Each number is 128 + 24 x the weight over its row's rms, rounded and kept within 0 to 255. Layers, rows and columns count from 0. Numbers have three digits each. The size before them is the row's rms in percent of the matrix's.

# layer 5 MLP down (transposed), 576x192, rms 0.253, rows 395-501, columns 128-191
098:172099132136078118101129057145143118115129143110160117099128093129140133110144124116135141126117163089124106130157207154183119125163132111082097142157139107110146119142126092124120125114141151
104:123122089088129142130102124119173093152138170172119132147165099124096144133144165155084125113128134144088148082131157100092136091129202133154167113107075122108120128142156140127092140095122141
104:075143094124127141150132115139142115135151139111148166135108131141122123130158122127148129100159139092090144116090115126100132125136124137081111124121086106138073091159137169095144128106120138
103:118156137119139165089169137129138150164114143141066139117102131146125108103171155184150104123111121143153132143095146112151071163144111104123145166148103111160093127128142102117156161108108139
094:108118106124136136146161121171135127185100135158136154123106103170122158165083147120131133158088175143112100114115145094089133157128126111125126141160131105148085167122143137156117108111098146
105:132117098137163111089139158132091103101104155163121124151153095106134153144168114132132113143091118100146151157132163114118132119099103110123145123134081124141130118154090180145112066194097169
100:095092116124139141121127139117148130131130166196114115126160115106139132152141101059115148150122110116134114124150132172116096147102115124125133104123162126137104177123149103113128135119137147
090:152119140161128123156129155109102145127102100127116149144128090084134177116126167136125104118134103100113124151127130141120121158147109115159097113130161153132071151127096154128133138069133149
106:157162095106136123133118149150119139131151128128159126121123095097151103114113153116150082141110103099138137160089105175091128156100104146137098109093081117130172123139163104164136141127106100
103:100084127108135152106144150152105135114127116165077124128150108151109112145108125124161113144133150083114134112129088092129142125088112132144118074134129099146153134171107140114130097120087157
105:120097114137130129136133126142129136091099116153117127118120129132134105168147138064138128132177136102095081090152122125173110115121127142092118116112096159136127165117153129100122110126137101
100:127150121115135134127190118085117083101154120131146128107114176109170126136180138148140168095149102116143135099095138145130129121120154133098108122169109163141131095115137083135133151129114126
103:138135132126154120114128154094156118183132090145100108113121122132152122100118162125111120148117122109130131136132136114182131158146155138143130114134082053145165084143125137183132151163098072
073:115149096121143092167137124110125160144102159134099171114094169148151158103087168140172157124111123122103133071096109126110095111153105121136159128126142161107105104135157174172151125155134146
099:115120110072139188121156170154119118117131091104121150127140165095119133119114139102085113134114110094096106162120099103079105138096149121107123095167068093105131121119124124130118118109131145
095:131132122139069161130095103138127095113112100118126128141102072097110120152140102148129110123158130113135104094122141096125153150123154074141133113152123105111119099159138074078147122139101111
111:123102140119113153129148108135097077138155122105125114129139096099171177124127146119105094146143128092109180152126142160112089121086146118136144140150108116125135137123160138146107093116160152
098:133110172106105102111168134136155109128103147139122151089140166136121102143107173139150152083145087132211149117130162151127129112159077128101149134165159148113171143106125130114153145112139129
097:089131170195117165149132176124107137095143131146096165137131104125084125121138120069142120110084143092136125147124110135131088096114146156150117162102089147138165089155113163157100096137134126
105:091120139141135098151131108142169132165139157142144114129155116146130154156137129163126129128144143122076098128090165123148145114137107117171121083113103120103119183152084133101118151126105130
099:100144125125139161107092158153149103128136142147108140130072126130157157129146086112117085107150139161168130147142095150124125120123135118148134142133130124147150172097133138122162144112123197
095:106118125109136166142121140136143083144150101147125091129105121148073121155131094117097143167140124164141128102116114087222122116093150126117138116135098091133158130118174130142119145100084127
099:165155140110113139138157130106131140125100161084132086100105119138133117128088137142115157103123106135142155146129127183161100095150181160122123060070145158129146120132121134153116110156123165
101:151127130135158113117135128080133103143159119131117141102119122087092116113123137121139097132125139123184101115105170088107120132115078117118145120177126152152141119155129126188080105150114097
093:149180132122077159087110125130198109090142095091110118153128105145116137103173104102111123117152126110103132114150127107134115104079182118154085119151108138148169142112136149151127115127102077
110:121140158147144178135165132128144096155123123174176129092148182129111139142153103117072163169122140138133123116090134122131131124143134089121179149145094136113126131128148164096107125141167120
107:154086138077111156134113173155102114125158180149204091135147082139117139091099114121090151130185107132162123124161150125106145106127076114155170111121168166131102123145164122116165169135172156
104:103136127087086144135146190091123130096129141090070123082123105125109155116173141148132071163105092129154098158151161127130157126117135139109155121165130174117140159110128136125144106098110144
101:098115208178121133140160123144122157139131141127138132126123133150124137174132109084116158169099111136111138142127073106157144117101117142091134152125148141120125130108143127135077075145083144
112:120140115149137094086147137122132180099123121121138133133108108153115136104095106102121122137111104143113153171153102101171101132137090109158117078113145153148168159105147149119128094137115109
101:156109135156088108117104153107125106151106157126093171183092193157128138140117114112148153161113095118125141166110114155169110122151141125119115134126158120124143133126161122090086108128150112
097:116157164107161136114168143149105107123110105132091149116099099182163117177175108125111151117136144079086162163103125124107157136139097133124168138122154140114116127130108188125097144071147138
099:122131066096145168151101156146109103085150145106131118101123077099130110132110143144135127132118157153150131130128129116119124115090096144132138150126108143114133201109095146138107135145108104
093:087168139137119141104152130147105136126110143125111176126103091147143099121126120192134107100150106115086102112116105123121099167135123139066112132173092147123164186130155108141098161109130116
105:150152101120187113189094082151128134130099141152140118090107123127134129153149103117099140169153111135139140134117113144137142127138160168119136128109161093129110141134140159104150071129146107
105:170130115143127135099109123157169138104126100147155145117130104138142185107144122094136148146158112111148140111143166126112109139115097168146101143124103118122073129156088166140082139125131106
098:135157132102127109149144141152162097121099130166171133113119135138145133139103134149162114166165111116147113168097114086107149143096129128160138089096141126177144120151113097107145101134109111
104:143129075130137125082146092156128135132131107165132113135097118149139112158133088077123199169144142124150126146097138131094157127115105131169178102127156106160111140158159153114120144122133081
107:105121149121166117114139137112099138107104142114080117126157149138123133110158092136134115098121115115100117116103115133157124116177127105129139111179152106103177095121119171071169128139149159
101:146082185094140113129125147102137069145118160108123143168161091126160141138099140102122113120184116125138130123108141165137115148113106123122157151140075148140062121147083119129089142128137144
098:135116099114099119134128156152170162108132132118132126092163083140104135138107163116104128139130131153120118113152168141113095100148121119112119143139140141202162191145140077123115159109166096
093:110132134122067101159096150105075130081115100116133166065110110111127140136134141160156126120161132127166126103131101126148154123098107152157128110132119121112152141140108095163162092090090130
101:094122110122153164100153123147144130126117127162189110104134147125087105132131095127181151136206145147130147164149117123111135106136132145180070135129119118129132089146098094112117171127139100
098:143109166102148108126089150123115118156148157146125130132140149144137164142136162120130128097104143117097135103131163142150138137117157102097115118153101093144154142146136060090179142094140113
086:125104106142116068149127115124088107129087097143132122109125110139157161164121138155126127119135107136132131127137119093108142106117131116098134135105142120120131122168132142122137128143124124
099:128090118119079108153164108117161159105120104164094119129132109106151134131094150162159135149118145132121124100113129135132189140131120133150111174134126137098144153134096154111113105175129155
110:157142148151150116121126130130131143164143126128134117091196144157121151117107158109077115090112155089093143149142137140114122152151096118114131146118119097095156085120105158132111145113090119
102:126110153112104134176135192105164093108084163113113134144120147108133114104105130142122118117146118158146122101130115176132167159142124127155124149078165161134145130112108119129129138147165153
095:132141111133148134135086167112155125119129127129129105137136120115139109078090159138162127130093126120131067124142114174118138103130131090097110109093154100180097114151175156155098150109106109
097:081143146108103129127154103127139158093112140144105130176081126104093119110124155186140114126106137135157122170134110150141114154135106117133134137114179080171085112139168109118070127107111099
102:144148177085130136103149107147103153141132148103113142130129169152139104115149108134100132143134114103106116165132142121136191105154154125114126121152196167056150132127067126137116166156095173
106:125137143112132153093153147140123102125144098105089116140105158162118105129134093131129149131100146115139165134130117172130160130088130149138109165108133146095128107175110174113080105114117111
103:151087114096153121093113153116119092135110159129125134124127120111165105127141119153122155149099166125087149117174155106152122154147113096138160118186145096106132117075145155108112082167121120
101:078081106103147116135127171152121152122110169064150147139167110147123137146112135163117126123129150115132147131102149148150108117158111141107125143095112128122113121154121098100144127146147128
095:131137134123153091150124152123117127107082110155122104167113103103104145142127136100144152161158102162139102137115108117139082143162135108151151069163124119131099139161170082122166161116133142
100:134138131149107134106113150108118103100118106137135102122113128109107097160120120105167163117162154155152119102125165127143126133183085110155126172129098111160122129120103117106117086112107154
095:080153102128158128129142150109113093085186151128141123165129083158109098154117138143114147115144123145168117105133121155114110102133140126079139135165116150099147115137131144129132144153160128
097:099120108112136122111126134114125174136107125162101120136131161126110146116127123130143130139097116153147140181141134107130125129051186133158095118116131102133104140152134116120134125141111112
105:168125102126103158174127166126147163145136120138125058105179145124109113136104095139149085135111104116105132149094132100133105111105137148167117088157094104148109143154123139171118151131128135
101:137124183098149110098113120077146131087121149121067105159163167157138158131158119118115089090125119114094154129123164115138097135138102110109120131134157085114096086115138142110141099107121121
099:133134150094163139105157135141092173117137128122095114136136143067109171146131175121169086103101118153087146111153151156117126140109106091113148156121106156113119136147121139122149147132131107
109:122123097131116134092162168149120106136113132135146169132085130106113145125166117112162107151119115161095120144101159137176109126142145124124161120109151143112132107157076133114123112126084103
099:120107178128124142136122110116107134140136127112119108110119086143089147139126105127139091162090098137114136138168194122112132145145096142111096132128130105153171147086145142125144096064117120
094:105122094148136129157159114103111139112101111139100162101132093119095130109164117134202153140111150158127122107097133125124108106081145132128100108134090142155122112169101151115145125117132135
101:171131116136153095138114131146117113121098127122163109139144112119138127138138132129124127062162117143148139166155105122108133147122133143168129107102091109129118107126085124107123146145143134
109:111109119140162122117138127109164167098159142119121169131100165158099128142138083145102131101135121118133147100165078130104135143118076126160112159131131146148100142165111131136162103123130121
104:150137115117107093114146112114127118156109133121130141130115115091151096158116132103096129120163116095139139086116149094127154106134151111131133121104085111127103119162095200152154114127142114
096:110104126127149108140134190158114117120140133146132134169106153174118163109166127095136154107123099104104145117109163095144178153119173070162123143144136123157170141126121119090165142145094153
106:127110113101092174109143136163105126094153112112087158142139164126058144116164066135133146129150156134071138139098171133110093107121154131116111175125145089153096106125129155145120135112134116
099:115178127101143138150159133110121144088117077106131127133125127149156117131120148133126113120109155125114098125158127121119108123159157129090105156124119080170141140112091114135159132101112152
091:119122172121126160110112126131141134093134132148112119109158118068109098095151128108162144094138134099133098083145150130077130070102175144125125149118114114085090108134118130126096130115123155
106:139137141107131120135130150068110146103107147150145132148110143158146163140135118132158107107075144119168127088135149084079137129155147144103128126102159158149146127130139131162118124094156188
081:090133105134126139152112157117138142142180119142146108138117071115135150076108098117135118078126131143066167150137122092130113107125095155162120082079110116162121145125097128122136131111099131
098:128168117153106128146102144142130140114142117127127128157165122089106127074137132083110128106164109139114132135087141126151104122168113126101162129106132142156140082103115120125144146169167114
106:126150084079098085140105103124126125136124112104142119095160094149111179153145123114109093100133141116089110169101093122172141104104141093166157106142082131141146179140140113125145118131159096
091:138102090134090095109110137165126121117098150165132169158137133123133101126132147172125126125123128130158110126098175103133111149070142102106129085149160113144139110084139107108145111110166117
095:147110154139129122126108109149073147133084090148127112133129146139100170132103144109129129146139130123144138131121098144108112126152120142146121121131103133103199087111103138111150134125085106
096:136095181130115141096122155137118142070131117131124145159146114205118122112158165130114108079156122128174130114127127098150092138124147110159117169123136156087162150128097136135175141112141099
110:085158074121145151089105124127106167124101125110134135084136146115133170105155101117106137115179100127158133090149117128072133124095131134137129136105117120116153112128157112115119104126152127
102:092131117131121158138087153153101161123128163139161160138167101139152133077111098127148125135131144104119106159165147172128112085183148129151075094129121172154143134153106149160151151082124138
084:134159142128110119162110158086183126114142119132111149126156169128145117119114157124156153103105134150089154167091125146115088141142133129104148153126144158110115126141119151169132139179140147
091:109109132154131126146130134120095146106120140093133123120158122161108172106130138135121102135114131145168084147124163168139136102154142080120108162148128114108124099098150111125128132134111116
073:101122063124127120163120148137117175127108134165108108152100147152118120104110133161129138151124128121113153125133109167096081172130168160118092138111143150136116116134131156131129088131102155
102:145162153143134112106156100124133160119148130128150159120103117076152133162096119112109129094112108154148166174109127148144106082149090123096139121127115164129121161137101151121152102138184158
100:167137120124104110107143125128097146128165138153153116123191100112146133098117144145154109144158145168178121123106126134160094156138115136134106102133163140079120138147086151115135090141142133
106:103115109131157101069124115122129145148096140093146168103133162150137141156113138175119075166125176132115147146133137131105147132155140097094124099157081139167113128159082089144138126142133190
103:128117139151101164115115108135127141126107111154110088088123116139110139106110076130136118149123154119134136118126161126127126168156118117062146114115123133132131086123110161126142127078081114
098:136089158102152100108127169133094114083131117142120155127139142126101153127104125143139110135090163142142133108119158157128132112179099126155122147138086155122120129152065165172125125092111126
093:095098115110120107157124121100144135109091177135127118147113150136129116127118108110140134094105104129140171114113172152137125097119145124147128116123120153091166146150162145114115164126103141
093:105129130158114174163169109129136144161145150114117151136082135127130165133121054134121103100144085086099097131132101132153093160100134170113096139115196122121123126120127163095124120138107128
100:148117155145148113090099123144136121137139169171176154105112154117113131102077134132162178152112147130120119116138148169140111109164108112108152127103113156128116150167133155131141146124143139
091:098079126143136137110140117167136116145094128099111112083147111120149133113091150095118144130098109118088138149105088150107114118161130117126125103146091121139132159167145097145154074148143138
102:172159142091146116144138132110133146123136140136143139132156136134128129118150128101123153109152172156136109087140107171148095127111113134099125090095123106145082141121148142132082159129154173
102:160140133100125115113119125151153103124123153164139086116134118173170128096146113131149144138140111152149102101167114118127079098104128115131107110096129109116126116129147142095174112160052160
098:089102150150094126148130121131129108095121119136164140150127091119130097142112091158085136122126128183192150082106113115076111114206144144138120143160167090120135167132135109130142158150115130
102:112099112126146110140163149085145095176099141131130101167140173156108129125149099169130078148141123100139126081099129131093125151128166102129166118137136165142104126121116121146107172109117139
101:190116132121133127121163112128096126126130133131138115119109152118096139129159161136115123143107086114109115165144163097157184172129108121180118093118119125140113136141152094129161107134117127
102:134104120143126116168153110168102151162154132110134144111107086124152144131130151136124131142132130186133107202149114143090146130122131155126162134135127141133134119146133087142155089115119199
083:110141090114121132134127155087100149126168174107083140162113162130119140118105168136101114144104131103130132096116101124146124104165138179133102119105103132158131128166153117172124118132116173
107:183129133140133161158175108114154126141126125101129140102099164101101131116104117053168075131101129146167144148113114121101114097152160149101130137123120132135119130116111114134156197183081147
101:080123161123087132168125145136090142135112134158110149101106133100157115092076149129089098104095157124118144158161157132129099141155129117106077113103117081115206119114093112136129149114114159
100:134134097061121145108106123104142091148117119113098099149168155110147084089127157092093137120153135158119126123135147100108154146108111089114116131127112157133142109121135115127157070122123145
108:115079133104177105162137154159148132173108113183146091079122149123133120130112122164100137161133110155122144152145109121163145152113123110138123156119075114158114112130126145100092107080152143
104:159144093136135112125148079113112142104129168139125159118138168158101131169158129114120109143135119134116069107111116115168148099137131132156145085146171178125176153119128148115115112157146123
098:110154100143104111146163120109125128164129108134105133134118122134156127144164118133117104101103164134119146121110121141153104119127215119114173149150137144109188154106097119133141126138103109
093:095137121160129117137150133106134145143150163110115090135129165141129170121127094117169109119101118155111118120138103136132119097149134160103096169131149133113088180119079137145174139138091129
103:128131108156127121120133111148110149123108118071075149113132112141138145114121134176143139100062145132125108139150126107132165108149156153138135078111102115159140148116137129107123138123100189
# layer 5 MLP up, 576x192, rms 0.244, rows 396-502, columns 128-191
110:116122111150150118138128121137161180129132147167175147125139137160163127149128096125099158122155130152165150120089155102158119138080121158137138122110152138190125143149133118140118124102159135
102:155098171103179170125094101127138124125127131132115094140122094129142090134061181153106154134118158147160135128103126144135135121123111138155158137136096106148106106136104112142097155130172127
098:108132107124086142103154120156088158145108073147124162152153168107126098111114134102150138103117093130197097125092128129145111120125147129113132111157165098147124146132158149125120120084095099
091:121110099127099121153117139153146119090140109113114145108142135104128119152120118146160094109176130121114099118110123116109125147111118121115139141115152106176141119181134126149123135146095148
106:148106138138126126141117129133136110153152086124123152174149119090105151113128121129085119145110164098163124104134138125116119135120149117147118118129127142121123129107154165120094109134072115
100:135102130120131121138164161072138117135136124128116112117112174120149139144122133166147113102131106144128133160177086141137103105196128132157081127109138098072131138108142158158144155125092087
104:122142132149126171119124095156163148118104182086155159084119110140136135114125176153127082113162088103144129111138150098114096116117090113100135103113135108155123138106126126098113136129192154
101:095168114130109128158097163112134148136127106120153169111128135131128095105152155180117125120125157116107129093107152145063163115119132176130123128115122118125108117133150133113103082105155101
101:138118119150108099184122105118147074168155095083105155127137144117117124147137134117157086146143109070123125099164108098132073158117124095132132141147130143173172130146154128111161167155118134
099:122115115127141139178144121141108095157071095146098125138146167092137109154082187141103124135157126146142108130168156122132129109124138169137096176154155117091124086127128138145128120090139124
098:114117131156179135137116095103080141105142091103083131139148123152138114159089112142115147079143159083136153107123162152147098144145126147116138167165168116187098109147157134136157114141132126
100:107114108131102089140135123139100083131133141136128107097119121080138127119086132143109158127080113096145160185162130128102099141157174097131150169127154096095115137134157107123141113118133115
082:135116114116123119105118150100111112147120110158119114107128110173124100112124147076145093070154116135139085131112186102113136141129114126130100142131107137151126125082125129094096163131171165
094:102109132135163122123159139155111100160134106187130158119128104140107105115144123113134115138092130129132107098126114148138107150135137127104117084136142118137125129072107121166134140119089145
098:123124213181125137114113149084131134153110153150140109141143126124129073149133142168120142157094095105116177110132160146147115141149104168143125119140101133181123115140135135090147135160113171
108:081153120134159090152131101145116134137093145127134099173144121139129125136102109140153177090140180122122153119124145140122139135135141127131138152153089136115116133141136144106159114080132145
101:080124102146136127142138101086123137134107123140128130134151125140144122112132181143119156121138107112149122121098115135109168134131130130175103076135134151123139079114114124130139137153180145
103:137140137142134101133114129149124109122155103107134154134122162147122156107132176137084149167110064150150122132118143125137096107118150130107091153161147124147151131110153092113153164116097103
107:135151142170100089118093143138150128100129104126161087134131074130140142164103122134119134060128158106090129096162096121128118152140133126123137109100124116144110132124096087131150090174104127
094:143160119118110122127180116129157139141140130102129104147118124111172156128125120078136127121142140103118132158088149087123116119138108147129141093181133107133150135145125111146138171079147174
101:116120110134113120135161144085139144121110136105131133142173106099143117129112129130137128101128142111123105134131150189102140103133120151128136147164153084089147128125118108113123197099148102
100:126160123152131096104089131113115150114159089104117157151154114093114138112160136146109106124135099120122140122158121102139151123140179118135127112092109117101110137147144150087140146108120141
096:109144089113121120121137102089097095092122153084110087169162108129077125151146075111111114129115139123094146143148089110162100111103141121125114103054145108101123108110147117082158125100141151
096:116132105164126119155106140131124128097144128141138115082126178138121132139136153112117123125098142100133105118115142181079160142115133137059182080132122110147119150147147161113095139118143089
098:121110124149115125167109129098165115154144129089162127135160100121142097158150108088153153109118120116144156082143137108152135141128123137112073164120139091092136171119127128101110185134080135
107:132149113092110087172126139126128095132155149135164078090115125164092113117114105110124132106132093109110115072075108108108127132121158113115150137126155108146123104130147163159107121126102102
110:142152134129148142119166164140125148128121150113141111123146149121145125141118164132152104140105136108163117127110129110098111132090099154072120162123121119109124108080139112159085123105152141
102:131105176134160149147123184127115134128107159164115125179154136139113136141144132123100167082135142127166116139128099172099176128142135116122158113130131134122092133131124127092103134119147110
110:090137148125144140171094154120133114135178127120179110120120081139130157157159128156104139116105140173125094115148114133107140136150124132139112130116129105143114110158132169153081123119143116
099:117117093148133182132101159125165151098134124167169117139122112188126105153113120145155099085129141161149147126117142115152133133105104164117131127148129145108110102135110127139102121130152116
095:121125121105095140090138165092102109067127107145108122127147144111100121124129091143126129140148135108161168157151138115114152143160143138126119114121104140084123148117134131139061119146144158
100:115092110161119115118135125102103088110130127113117145137102124120159115142130113138122137122144141096107082108123148135140141101137085140134107087141126118101119146097142157112103162163150104
088:183158127128105123149111120125099108117145146161112095115150163138134099128115119094135158074129110154154131139109070168145141132108084127158151071120144121114109091106093138145153117114153098
109:138157117149158115102122157157101164137173086156189113097135124159150151164155126074102116135147111138138147126131138110135114124081161170123092160158132151147136133140131125127135151155146095
100:126133157145115146101129134104106138142098166146151173132115132118148153140148123107118050120128103095131098163090139081143153109154099104090106105145145158142116195127107123126126111121147130
086:126122156102134110151113139111106144133146114141107130109101104113116114135113120141096184097111100108117135124183125139176087129134151139120126159130123151107130170120147116111111115098171130
094:153139161130137115136071129139188131102187153127123102155112109117162137124205162150133138104141152152104144151162084162149143118109116202129108098082132169144122117142117111132140125138105130
106:136098117148174144143128111117200142134125152111126119197167144114105093100177090120127157159158170124113149126128116150135109156077153173159103110106158113161123115057134125119134128143135151
101:149156147136117165107141126181134154163098110169178150180115145113126133144142131128077110140133108142106143112117104176092123120110133158158166125086112175107122169126154130131147141166108087
107:132120138151132122114177120111165124134148140083174149108136128121120108146127141117090130136130116106140166129117146188137132129116107159180105128165126151143141143188149099123082154153142177
098:128135140133125161126127152181149125116127137124110136090100111116179109196115161109119101105117162080136153093131154154160136128111082116168116132150125090087105136111127131096094127095120115
100:081132096121114151150151179121085106110134102143127149089110129124167119120130113194122111140164112116152154150137145121154125152123113150096118128132161130127120095116129118144111152120159144
100:153156181107133126194163114135114116128111101116124143105132103101103149102196138146109079129106116095144129142126109126100108122105101139164133134105163166059085138119137133125103113147116108
085:168156141103144160164118122174127144101167140105162170145146136061127138161143154100102089140117136145145152129159112127157135127124155164174132126121118115111145128122156120119125121145134175
092:137083161122046101106157157091099145123117136128102159105153148156106142159142099132100114102088134129135138137116159156145115109143158162144120120173147096143120145133130153101125141131151111
112:109143142133159117093129155129166131141126138095118110087110150124137124131142044096104121186092158132142097117165131134128108138139142136147090149101111146125097142113113151129068159138142150
103:097140116139145142154165125105148084125117115161180128150161158091151144113095117126119139111140143131137128169119118087118173112142140155105140130137127132148127144154123138123120130124095093
094:161106117142116130116132103125118113141138148101111109113106088124157116159073117174067141091150124060122114072141126138148142117087145141171101156164131139113149118158143134106081075116138134
088:093107162127164107132105128129108139073143123125119057133096117121125172134181130176153123136157152125198142164091123138119188167126105144100118110142111171149116171110117140163108133124123099
101:140115110163131107121143146162140148159096127099140134129087112143198114133129098106149097135144141140151098101163158163117102113136146192148102131104168114096134119079135130118114128106135110
113:128137109120122130112086120129157132138140149132120159135137128127088127139144151089143121159109110154174136160129121111149161123151125161146140122156132114131141197120118154106107161156137169
094:166175087138055120130140151108110182126105183158138117135193084121122137160134110107123180124132130103099140126095141135146160122128148132110119112135141132151137156109148111102164182118154100
101:075110115129141132142129136140155135087116103100133140095117094079121149160102112161130101121128117140134172139141131131123128126114151135164150110110153134120138149153151110162125083165146136
091:077095116111125115125128135130119111134136121164144179165143148161125140113139146122124118118166109078158158082149108143096124128187159143133119108146122180119098165090109121147131118073104146
096:136160153151131111175150094111087137167148129090084099137115091081106084119087123074159115151119122130134153132098143144140111118132134118127103130176120123122102187133124178083122104114124138
094:131181135142120126133133135139126093149077124109057113094134129118103117145101094129141093139106066163146157122117155146131137130140180124151133113131114121096149137117136124144129149112158140
098:168120107105135113126138127167120066097124146112135165127149115137127071174101127114135129120109145115154151130144095169132130121086115143136173125140145112087120150121147152154114090090121125
101:107135123185124114169106112084096137123101167123146121145140143120112098178103126142178121161139118092119119188124132134123153125144094104164137121147123137123119135120153131111119160094096098
095:165164137151134158090141131124158138128107146109108135151128155083151117125144133136111134162109141097106107126084096126123148112137135114126116163152137100167128149135138130142125096140172090
097:152131132113199127123054162109141112120154088136122132136154122162104162144108120110132165099111125133094154127118113127163140131130129173113149143149116116123116131117126156127128134122142083
111:128157119141134133135154148079152122096151194120115103101109109090178142143097116142112126137151094103164143093109091105136085140130103134131134111159127136138103109175145095146094161127152082
096:120117065131160152102123116113142124134147114135131103126136163111096109134134102141126144139122182101101103122110115091167111117071114147100165140094101126143096148141110039097130118090144128
094:097120117130138115133104104143160170111103083098117108095109124120151156163117134095145133146148145117131123122159121145130142150113087142123082178094163117136129102119135075119121167082148105
095:096132146123138132148060148126166114078131155079137118125116098110114155092140135105138106125140090128133104124090122140129154137110120151158078070128123116143110107125165124089146123127129126
107:130157125118129143106161091139119126114146124134138131131126112103149157129123126136077130129155110101164110106173134104113121115126082139147126129089139094123090141180123097094167095140106119
106:133109172127128112093137144105149145081155120124123160168108116103140093145108153099137131161143114149090137107125132135147156123128130138125115118075150102079146118144111090125094188131110127
097:152139119136149149118138089171111137095115110138166076176161104110142136168120163119131100096125146140116160136116165111160124114118162132138143131125176159087118098117146116101087085133137121
106:132110104130117167116153093175117112138108138113159129115148125125142185094138131156107150128121145146162141100142163085151146109131161092174084165132145108137128123117099127117116165130104137
095:134119187161102130167137124109151163138106072165132075148129101172143153128157101095119164138141172124104135108089082126161100147080135118171142108129150143126092123139089144148108127105151144
098:105129139118152135134104103147099111077117126110119108132124097079156123167132136113112117154104117133124127114167138101126131128098138114092101139118153109137160101133112049124156135149107133
102:119127121129127146142135134089116097123170119112122131151160128127115119122104073163119131144101170077116132117117089116104086140101089115163175138142139125149099135099105110093097153115152131
098:182093104133137143134152144141157143114139120112072074104130115104135120152125124148121083125148123132113159150152130100164151089118117111135119140113104133126091109125160127129110115143150148
099:142141159122169155132110102114162106171162151113118152122118122135134110103129095141104116137174103112104145123105129121135107144143108097147167154151140126119133096133134143133081152143178152
107:160083115138096087127123165115157124157109127159139169123167123100122148181135098143156131127150138098162109141155071118147157125143143153106149140132134128135118175139128170104096151130164129
092:141125125117129144142142128145120121110153142141136132078148091097126113148172115105129149112089123082119156100119150152112149098173166128110152159117129148065125123096148157111105141143113110
101:131161170121117117146172148112163124121112145093117143132095104197096122152135112081094101142140136120130144150106143131132158151159137150123140075097117108114112175078141054154119133092097111
100:127117106132122097120113151150136188160138121192126119186122110105142123160116132132102121116147127130124118115142156136132116102100134148107103105103176125146133144123151134134106178140133142
113:147108139158106141179076109159101160062133075113119132113114112115113159140106115144117121098172119139134116133122120088093129163128103153108141161101120177089119120139140145155103141157093162
106:124102115119116085138085146101108169113189113133114106124155111091129148158137130097125129128112098117112115167170144130087167106123154151152151130125129103164153130087141139102116183093112128
086:086127134158138096145055108119135104171130152132101168144118102125149138123177133159120139110124103114108149125122121133137124161142127105133116139140130156145149117148132140120152093113119111
100:141120112132131116144119128130125115121115060154077134131100117099102128148133114111133141127126123163127091106122070119142145150155082131153169111121126145117141139139122083061128131094110120
089:146101123144125120076181097146117159136154129123162101125149151133145072124167136143176129118159117115135114154162169126126157148107153124147129160140114099145107158116138150069101160134131120
096:143128161131144124104124065125120136187128085156171108136151095106138167128111103116137129154092119118099124139136134122166101161144139136116140098146122145152122100143112123153117128142134133
098:133095138133118095125105145106161124129136135132126156074123138135132087094131116073126105127125093114155114080158161109108159140101156126146089157102138173124113116115147119120114142124180082
100:095110107127159129071140118078105128132134148079107121107110116146164127134104159150099100141134169123184149110108129171100115131153110154158157128156156094145108103098147079113148123105131097
123:131137116178126109140142110107160132085115094119171148127087084132100085115160111090127190140143095137126126180154125080159094145148147112105128131136147098138126127125118137119122109108130111
103:151092184101160118125147083144133143125116148107151119111121118174146122140111105132096119164125110116115136147115112133182153117149103131131140158117123139128104148159144139172102152121122152
092:100126121145136114108153152115145137144154120096103186126111116088105162142091130115131117107087109136142110154121135133156107104131096151112156091096112132143120121167126111140139126075124101
084:145159155130119138152115139150117149114109121125163149113086105107119102096100126110115071187153161124134132085095133096119146140111064146144142076116119140118160128099143097118144072118123147
100:096100150111171167063117165099114145144129144154130132132106107100121083115108123120135119157111139133117141152138125099133136121141125130135144178133120155118087119107159125091070105130153115
092:148146164098125139183145124141143119140138171105160141149105115098132122134188101077121102159116109133147092108148115119140145151096118136120129115130147149154097132105139129134120103154142131
093:173084148150116156147097161085084145164152124131111099128097156133152114185120139104111091090128148158103133081101121108135174144123085146125093163099141125160145109129157116109120149126115106
102:117126133113126090094144173143113142139108126130084138153120147167118130148147100103135152092095110155115139070154076119152157123123153148115093156103119173146117154122119111083104132177189126
092:114097107109133137150119113129138134146111091118180128091094121114161151141095104158142121153139109142140076106123121117082137123132136136119099099127163126130126125127132191103091149178176121
092:136141105136137160152121109172143132123142131094130129122135098113145137116088165139106120140149135123147131169140139175154170120078126118150066094142111078109135149132166127112123100145114098
099:114137075116095126109113134137136125138117138190098146113141158117124151172131124146101146121154099138151146112151073136134147115100168138155154150111122138132099136119111107146103117121110070
095:110111103144124143133102116130128136158117131159088158182137112132114119112155092105120161107107106140165131131182118141150144157123139156110147088067146130146178104086148101075148105105094118
082:088103204137125153128113134130132128113144117099145099105132130122127101128148119115138102159137115109125133120122131129142101150116114070106118099162140125139104178146125110169133118144096090
101:123105147134128147139117135085157102096113110104173079144125130111101137134120136109139112148142120112115143118098124129130125134131159131085132111121136142163138140178113143174107095113118166
098:122117168132120114119137125131129181128116146066167119153140102121125097118140106161127132161118130112126096148111163092163162137112084141097108093161136125142160122114165109125146152101141119
101:127111121157143093139119141156092112092125086111130118115099092118129107135069113114120144114136104138158111124126113140123091110103115144124125171105118083149151148153127138188140108125095164
106:126149130168134121111115112138156136164079100098110120090150136154140094143142083121113103141164134116152110161089143116149115121114110129151090101144148154133111139165098123133152161102160131
116:133130133136135134086142131106117105098132126112116161129132123153128071151135125119094097169119114124156165153188169167153126144121159124149085138163146123112131193118138135155105113110140107
087:106137114187142172123091138139154083128137132114113129118131145135078111098159142115102105147096134133158093143087107103095173115079092156111104144119124142128114141131116121083099124099127144
096:116098108136151145179097122148146146109122135122122117148087123154153158147131137091115109173110136124111122087110099098144150156141145120108138098133125140145116111100081109140150156115162094
107:169096108113136110107149151099105139121088085142149177174135141119150119137143146155122074130133122111099110139153145123148136121144149125082111125166123111126098077127159123111129122078148108
098:157161158116179179155134141178143089129089141159164113141151107126143147180095128130164098181079101114135132110161125109145166115116145096036150145158144145119127107143139122087135102148151178